{
  "hidden_size": 128,
  "intermediate_size": 704,
  "attn_scale": 0.177,
  "lr_mult_up": 0.691
}
Each number is 500 + 40 x the weight over its row's rms, rounded and kept within 0 to 999. Layers, rows and columns count from 0. Numbers have three digits each. The size before them is the row's rms in percent of the matrix's.

# layer 4 MLP gate, 704x128, rms 0.0902, rows 384-400, columns 0-127
116:568483589577430504431548483455482441557484580540480492548400524524506473465546528493508502497520489547451527441489496559561503528488478460503534484446527511538569554525478458471498517470523453512525475517497494542531529485508524531467465468486493511471495468527402470456558549476558521501465501510474487517489481517468565509574460455489451502542431421533472592479569494533523594494466
100:477534566527486472494507450495468492472538549473456481529418388481495516471500433514429562544456526473560464487488473505481473491466440492484572476515480450542520456459446546534493486535514536523509531528564514519473555461496537496523471485544472478489488474507453461486515458395463465481463568450504463506554454516494481459675573487535460534479483496493506485527553476428461495490493
106:426464522461483505470501458531463527543509513490470532563500495489518436414464558479517497514514411583501457514461524526494465518519507440539491540494464522450405512486486447490460412406536462569537429489491485483530473473556484439445506523473498484498529460515495477561419484489559443546411541520535499491506448505506566541511558529493508528556447508453491436524563472477490448473454
105:482487481523555479522480523514481500479449508455482486472529494459431532460432530470529501481474533472488542469471498470532452496524465450583492416490480591481488463498513481513576477499476533531531504462497558449618438443531518547538540492526502500481514514410469344476553498458494474471544495518536500482582466431519551464500465460519471517510493512489431445503512562543527469579503
091:515534468475454496514542523499475554587525481504469484506574572511447471535552428440483523458410475496504433509539462407535513492378565486555513461535522528497441447466529485510528434537480460544477469524565501487421546535522515542491508452530522494459496469533527415535520488525476525458460520532502477521533479530457556557562540491433456527550460450539510496472444513496473477475468
106:545516455539470546487455557534563494566577444485448473544479459449457536492448503457463494469518502505400522485406509531556498518488432458490562478550523472484471501509533563471382459488511510535383486480496524502551532484479496513513522500487499576488489485507472464455523545478511459475582539559565523528503476539509494484480483421540488525540517494536406520525538543504516500470428
100:578499485463484490559549521456521488500573496516498532503458536462450493461543509472402485541460554466503500457488479448494505527482365437492555519458452538515508457500442471491456449575554464563463506460547479438458488548485478491495470494505458465545495461415538454452469480491524447482536574544508592439504469557495442536536497556465507497450480460544471489478455480467540509523468
100:529446504521516405558456472552470532471486462486493484503490526510500466491468556536487494470472474505473504551513467498496502479423507413607486490451539563526494555463507554520482464586466524550550452464530569508536496475501529511436469481525400488470534482528517537446485486463553465460502454373495481515495521573502448483513516555547558537589488483543527508500478500587449508471528
091:430493455477493504525505531487515508434497507532463448467492438487510531549528554530558524498557503568474522424418599521526493503471483498494467531570454521452467476485462478534397479549499513501468480518506557497543526502494591477437514539459513502448505476467516500449509484493483539423488575555422592487507500443529425469520568517502505491526454441480432496480494539441526517585492
105:552490475551490488480511499520507477541488545514497482442490524478410467467476541462502566456562431523498470484442495503537442469570463466562468588581439518521596469458493562554488466512561437548475487480512483479496543408541451520503541467464494531460461487456583428483529492512479578488477488511433485494532456545440467527550445550430549484523475506495506444504495499465468503541496
090:465474592467549521474525456507538461473511546442530561491489527516477470547522430446515416514469520454529466535527392526595473496435523465514486502474529522513494509501508510403519496533487563454452518452481504566520526606500531496501578485537470520458514474459525449444535502531507510458546552448450520478544464495460502544478550484437537459508491532511396475492495466518543556562506
093:518519554503461463399492504508447463533511562465477528475555468569518483518506497494413479519500469596552416472538427451413447459540500529490532502504539494513476463453475517488503494547453501483504487518565506500545531491451497498508484597470511524494566529507500471458453545492465491451558505466487492363551475522543523478489470476598510504486515530497448528441503516499404518477551
107:524420466511478514554531527502515501544608456449443522486542535523406536518457535517560548482496485482500527480498479557531523514519494489521520460528495620484419500471490467486485508553519457492502424458458530451492438527508504429527450555465451539412537485513498488520504459450577500502523530430524509579497559474470509525498584445445540526470499499507525518527489554497528496606503
101:473467524517503495489528396454368464463507544482473510518536520482444492522519557465548473505557481540473513481468499508560491427394484502522525499511498530497555566501537482486485549511493462542465452555438521468570520491584406517500522473518521480525476500497483510489530463527492468471545541526457480515512601497446554503543503585533455474596471485485561473458473473445541455455472
091:445499504529471450479464457534478488529528452443436497542453604455546510502451546539496496491555580489519591497493545544486499460512530514492564589493516542507445525450499514481556482517552511553450488534558471505492551529494508467506524535513618527546498489496478463456537477496478514504494473555554504542559512401515506497574477490573480517502484550524490509487414446448471420562489
102:501469452559472559535497493504463573544520454486497443471446494515468496519483578505480523571536502526506487459467507508521476543589398453514510566547507472518569526519456534586465475527472499554515481489481471518540531417545451522435565488490512492534469493489540527483523591435492524579534472521504449510521551542481481501504546492548474394563470503460537537542451520419467454496502
104:526429494520497429530512447607481535485558561517510466479515562505449478466433525508553494543532535515520530458517508511517523461405530486569504497488497455483452477396453477518550472531469505514457465545502482503459510511518502521485496513514558499395492486450466437473576466512502466505546540388523601500504415491436485473545522480475536542510482516471469537568469479498518488521567
# layer 4 MLP up, 704x128, rms 0.0802, rows 384-400, columns 0-127
102:588563474470422572512540514522460500575515551471466416439522496400481466469472462457486537526488488559476494532481543520532524473498507509529469528526501510531427478406474490498416474454512554498513461530468506466504466531496508551496541540467546468439482471468423490526520529450431466533555520483470485440483546453524554507478403561506446520557497473428491573513492507502513465456521
103:534453547494504504487560456395416485496504453450522432524470429530497506386454503480510470471509545512477540486469454503542449536462483468467492554406483534495474488455445429446542605518538556476507531451478484544525466485484468484477497486403465567494575541519512505488472471461509479487543561507466496461484530444439486525493494483506557478504414463424482524475547515491517509504476
099:425496581487457519498556474479465545492510548474473518570508536481527477421484520408555533474558510500499520454503504504539508457541511521527457514456517438504452515461410455429435510498498489484507482489497503448555485424507495487418493471535568535514456517516461472486583523462558480498475541560566526575563537513489553485577543534503422531524531443492555480548503507486527489591484
105:522503458516523420487445498596506438549540464377534499480530474468520550547496520490460512534542463466559506513472494490522447572507506534537350562461531489470479457515545506513467491441485543487442535456480481507525495537467476491413462536477477540493533460494465502466514568503568485484483485470572528488494487448518536479519457468506525554471570520489534472533461525559478512476600
098:500506503486472473608534483436543424495509500479441480459583540496491477512523531571477522451417532517486596476515471543446541585501468489498486474511589460545485450488421512475462570447517494494551437474549503537448475499473463521522461547483485470528487539478478532523556525538450507526541478544456481460483447441533496561506496490485538455394487431487457521522531489569524460486481
099:521393453508481498504498503544462494470453465442532560506389473487467546586496456474419472504477502464414557520528466572435451527491555495450475517521516545474530537421444450459488465499527450482535489553463498495521532498526531508468532501486452526510467495557540526539471453520443481537396482450488477490478468468465452583544514581431534523494485569505517472502500453509512469507494
103:440515564497563509492534502474451542509558486474454490537470432541496599515489577408510492508554556487566544465523579529538460489514454547491431514538500458569459470471495504517480500534489527501534522562556495564445501500458504521484520490461505512499470461451503482485547471510480419530535531564533485535510464564482527439539561540539517509509492571468510459467416549488491466549609
104:576558468459545465449491562499468513480416560481507515477403552492548511567471494569532523550442488476532469542500452505474448504568518589484487464463528498426514455528490489474511474529464449499474495450426515540408524547486551474511541429559509485531534447475532547573559574547446481493496454453530471518481483518592517544498476527448507500445495519480488535516527458479528483498515
097:467527494469414470495511522564541572554496515502489457501578526435493495545555536500446546516470432421505455511467508523438493414473486544459510499472454534529483467533503458447493467464498486465513503520521528555555556490501494491509491500529473480532525545417507485505533420513574453477540489477467555537529483447494508505539496592514570495549490612380535503467538424473498485483490
103:500459467547518527471512522536474490440442516456522488543422462573516386549465551533509475508456547521507546519501480546427513453496524482511487465422498523498433500548509509522531492547519551530462508543515512518454503479512532521468434427537478479539500587537497471469386460481597408523492568519542464502519484500496558524495515477527481462544390500479517559519533497518462490558476
098:441481492571508512569479516487554579504442525487494473504556493494483483491492463553475464590482440538493492492531557430485520524577487517426477541555490522467534508521610499571437546467487534492524452547508474554549547519488486567540563510500486564513521496449406509549549481494446492496537489470406520453528421517496504478515448534513486469503428509601469486507512505491477480471469
098:483547600513470459473486518376484476558504471502499509528491535513486495461422487464518521542550553454550468559483433519517491473509483504531540505439527496461509532487557459468582571442479530442496538473459470485511547465463510451575553552519539569485472503477467569491582508485497531528522500555518455503517490508506446465560505501504544577475471528449457470506548455544432598479496
096:496481459473528508452503411461503530466511501510492532475527557574488505535494517494547451501456497524482524472488478528537449566467469576470567457500514460542514526458544512480483448521534481520420536496498522439479527511481432555468494457469561581445470505485457446524491525528460536524508530536558387509575535465516609525528418434530497544507594499551459521521536505508530465521432
100:501506542415511545464469443464475443469509433502542498576494471462500532416524462569545501528525433539531467501556509462501533424449540503474581537507606579479455524540515477507415529511455513509530495521468531481495464432523432495520499496579508410496457489440482483498536526474539537429484524526509503546450488540516472460516502506506478563484501570523507461586516470556490499500451
097:522572501513468527539431575532516510506454539521500487545532502505519522529402462435509575525481517486503562475518519496507525515467449484472546502520495470518430480501497549505489511560502491507447488565540484496466511529461567521545418497480518489514459538513453398424467493461494475468429532457458557518503410477447496420597553486477457539406530474561405521500484513493505493504470
107:453466482452514581579566559528460518581546488516512465506471461495481467500459546471491501432527497547466510491424546523514499574554527452469509494587450522519505498526532495467440522525488523521496416473457561481428578470528478549545505495491528469593531471481514478445535481493526537451517445460484516437568505524485523508466551511553440527491464523486550521474538564446407455529480
098:527450534475462493492486499460518480477548523545527516507526527525541515540462471406492522477521500482530511500469479507503463542548497455425472543444495544441488484560562623482521498547426513484479519505536445557493436514511494572385451586475540492437596449519476492541473424549512468501501458495495533521446555466495472589503438511505554501510543498481553534445517537449489492480503
# layer 4 MLP down (transposed), 704x128, rms 0.105, rows 384-400, columns 0-127
103:488552470405475496535502497532570501491523521451533443484568453465547437490541473467506493557528509492514487496539447504439511522453509480525548466481432544522544498550503507518397510522442514515566501466592562526511460447531478457531522481508519468580500469503542536513552549561498447502546503455542474529402569528539481511555388475462494571481468514552475506542554519533520508511518
101:488485440501519452521607491560535532468460520529539490551492481491515526441440452446550482511454504447474500446478532525478539572464438521429526467508504488456456529558592406552508493513554475498520517496480453480544417531508524503541533481525525470550470477453445538430549485507495517526463533546507496506621549476484527562480510508525459532428525491495533551518477434504456532480428
097:546500557537482473482466592502603429514416511558531523552547458557524505555453504450526492508465470496505537533469520478466490544511464510494520503541517507494514465516503577536403515481567451422473461477508517522495526453428550456455471536492523461512445466536457509501628513522500537516420533512458520464503454484473536486435490490492389467496510439526472513501502485553488475498445
108:482467514505543476558496509470504459532454453488522543489437486520517491530546511521497517555533463510469481489418522476472474490494587508474520508510463521532478511545533416471446509438523511509474424531492589497522556593512452441453482457462472535567477577476536468501492510520514471455448473387460461518454490407548502517489431481454473544433508434534502546516489430444519510494586
097:502479546523467463492474489515474458459478484501565529444521466555522467521471603566528491495552571535512499516482471481554512482468504520446489477487445478486526462445470477479460530490435496527472587508489451496507429448489364459545523510498486408496520406500478526529485508473462475563406456516510528478452520558548484467460536496568495457451503469495529486524443466534477499440404
101:477470481476488489424480572533404558488565507473453533561473510550510490500484558483527517517522471492474537466467444559570451540484461487552540499462544492439417511532492529490468499459461589509528560544501488517508475514501428500507514490493452487472549458581507534433460447446499425457514478495543553560535529529510562494515504436439444487452506498526462420579528512535422498492488
103:527561508509522531435565456431548460483582517496472538554427475525474470482465559535475483561475560486529569453536530551542485525483577487454492589507406454540460425504438461504574464526530550482525511494547410457498470512484515536543442479486520527462571539486472529486522523506524484535493471508533482525524472466479510544467505561439495553473492536545560496526527492492444464494581
107:454500530548460497480513483465486464525500570466501456493446483539458502497501526520488551484443494551487467513556556513548494510509464505526459582520453405559478479459520422537567398495520456503549504457446499521453428499565526448547488475530460478520458477498466470554606484538471560544510518484518521444492416504531512527535484535499557480459432432462561491547529482451515519582528
096:439467483468457551482417430561518582563535461427479514462464469516492505470484481502527510461426414484499544558586565501490485506502457526466520493473504452436502506530492508439570510495600551514534592446537475534449547514516530555539566514517479550481540494483487486491523514491522409476535484562502466533489499534497523477485456479534511559556452464519528542559529476424491496456493
100:527525484492512474434504464487449470433513494477440533518533478530482527462483531519511446492557521509518558504510416434454550442510431484470546480521586514410462533506450516488439487604483512530543550500498544435506481509537497554579472514476576503462550509502479479438479520435435469536473470568508436437493487495504494537469493506511464470549485567505452494515396521576454548517490
097:519472483468495532468491511562520484504509520482449558493467483512482472488454579517511446462510581495512516510499439489523555467513467534490529498474577470458429524500488547373485466480514499443525560491496479519423430496486477463472399512417485481439498458499621514516494494465546463516496471508546512531454479475495524481510549521463503584549538462398531490473501499480440491487607
097:532517518499467546568517503527530460499478534502507534489588467523496508524478521494543494451504463561508398521511486510503440498422551415480551490490548496483590515499565477467411500479448452532518547510482518454477474436468551475520496504518544503552521471465445489478510508612522445523551505583510510610507494466456510519556485498528498519451511502496472513542404499439515541526595
097:554406575482548512518412522521496508423491483519419556466457532478440489485543497463497446539503399455524594446570452461467582508475514547491484475471512471513506537531468497465510497485570491521522473453550473485498469581567485513497452522594444519507543487487484543483492502476490560528505531488520513477557542437494569447461469496530490523510494468448467490458573539514531539456510
101:499449526522481531543508546521541539450460449534494496521536537484457521549523467545554510483483495506503473426488471426551510500526498442459516421572583561482487469473481430498490518510475437490480477551524482541512522501490506497470562566509561455533525508500449441471501448478551470427473433495501510483546515420506510473494499524501542445502602566451457599556550551435524562440512
100:442462555483497502491442575501536467476611497439514431525478457492575430547480509476494532540468475578490462528561546542506506453462507504491428510516500421493459447455472436523496509497488596500528465490533444472547504501449523472471498491531553510472517600495538536469525458474495543495482506585512539481598498480482511557513525470420580547475471485465532469520496535525529532544479
101:458505510538478485511492554507475507456503496534603466587565463522556519577468475499467584557427528492467510455549511543454434497431445413445552546509504492497479516527564505479479517476521528484516449514526510554507444522508503498524416436549495462541464464506545439456480480499469449478503531523441548502583468547517511474544489496485486396440532500508466468504502476472512453422453
098:541602485461556519441524470463558436535517508540592509443520486545530494556535555497522561548557466455462477529511462516491510545470600505494523519547564465481477454518559556457506476513518577503477517474508558403549474534488537540429554467483467536561475472501471465421492531515464487479533543453533504485434480488504489542495476476500455457545521493509523465472515459442510563442562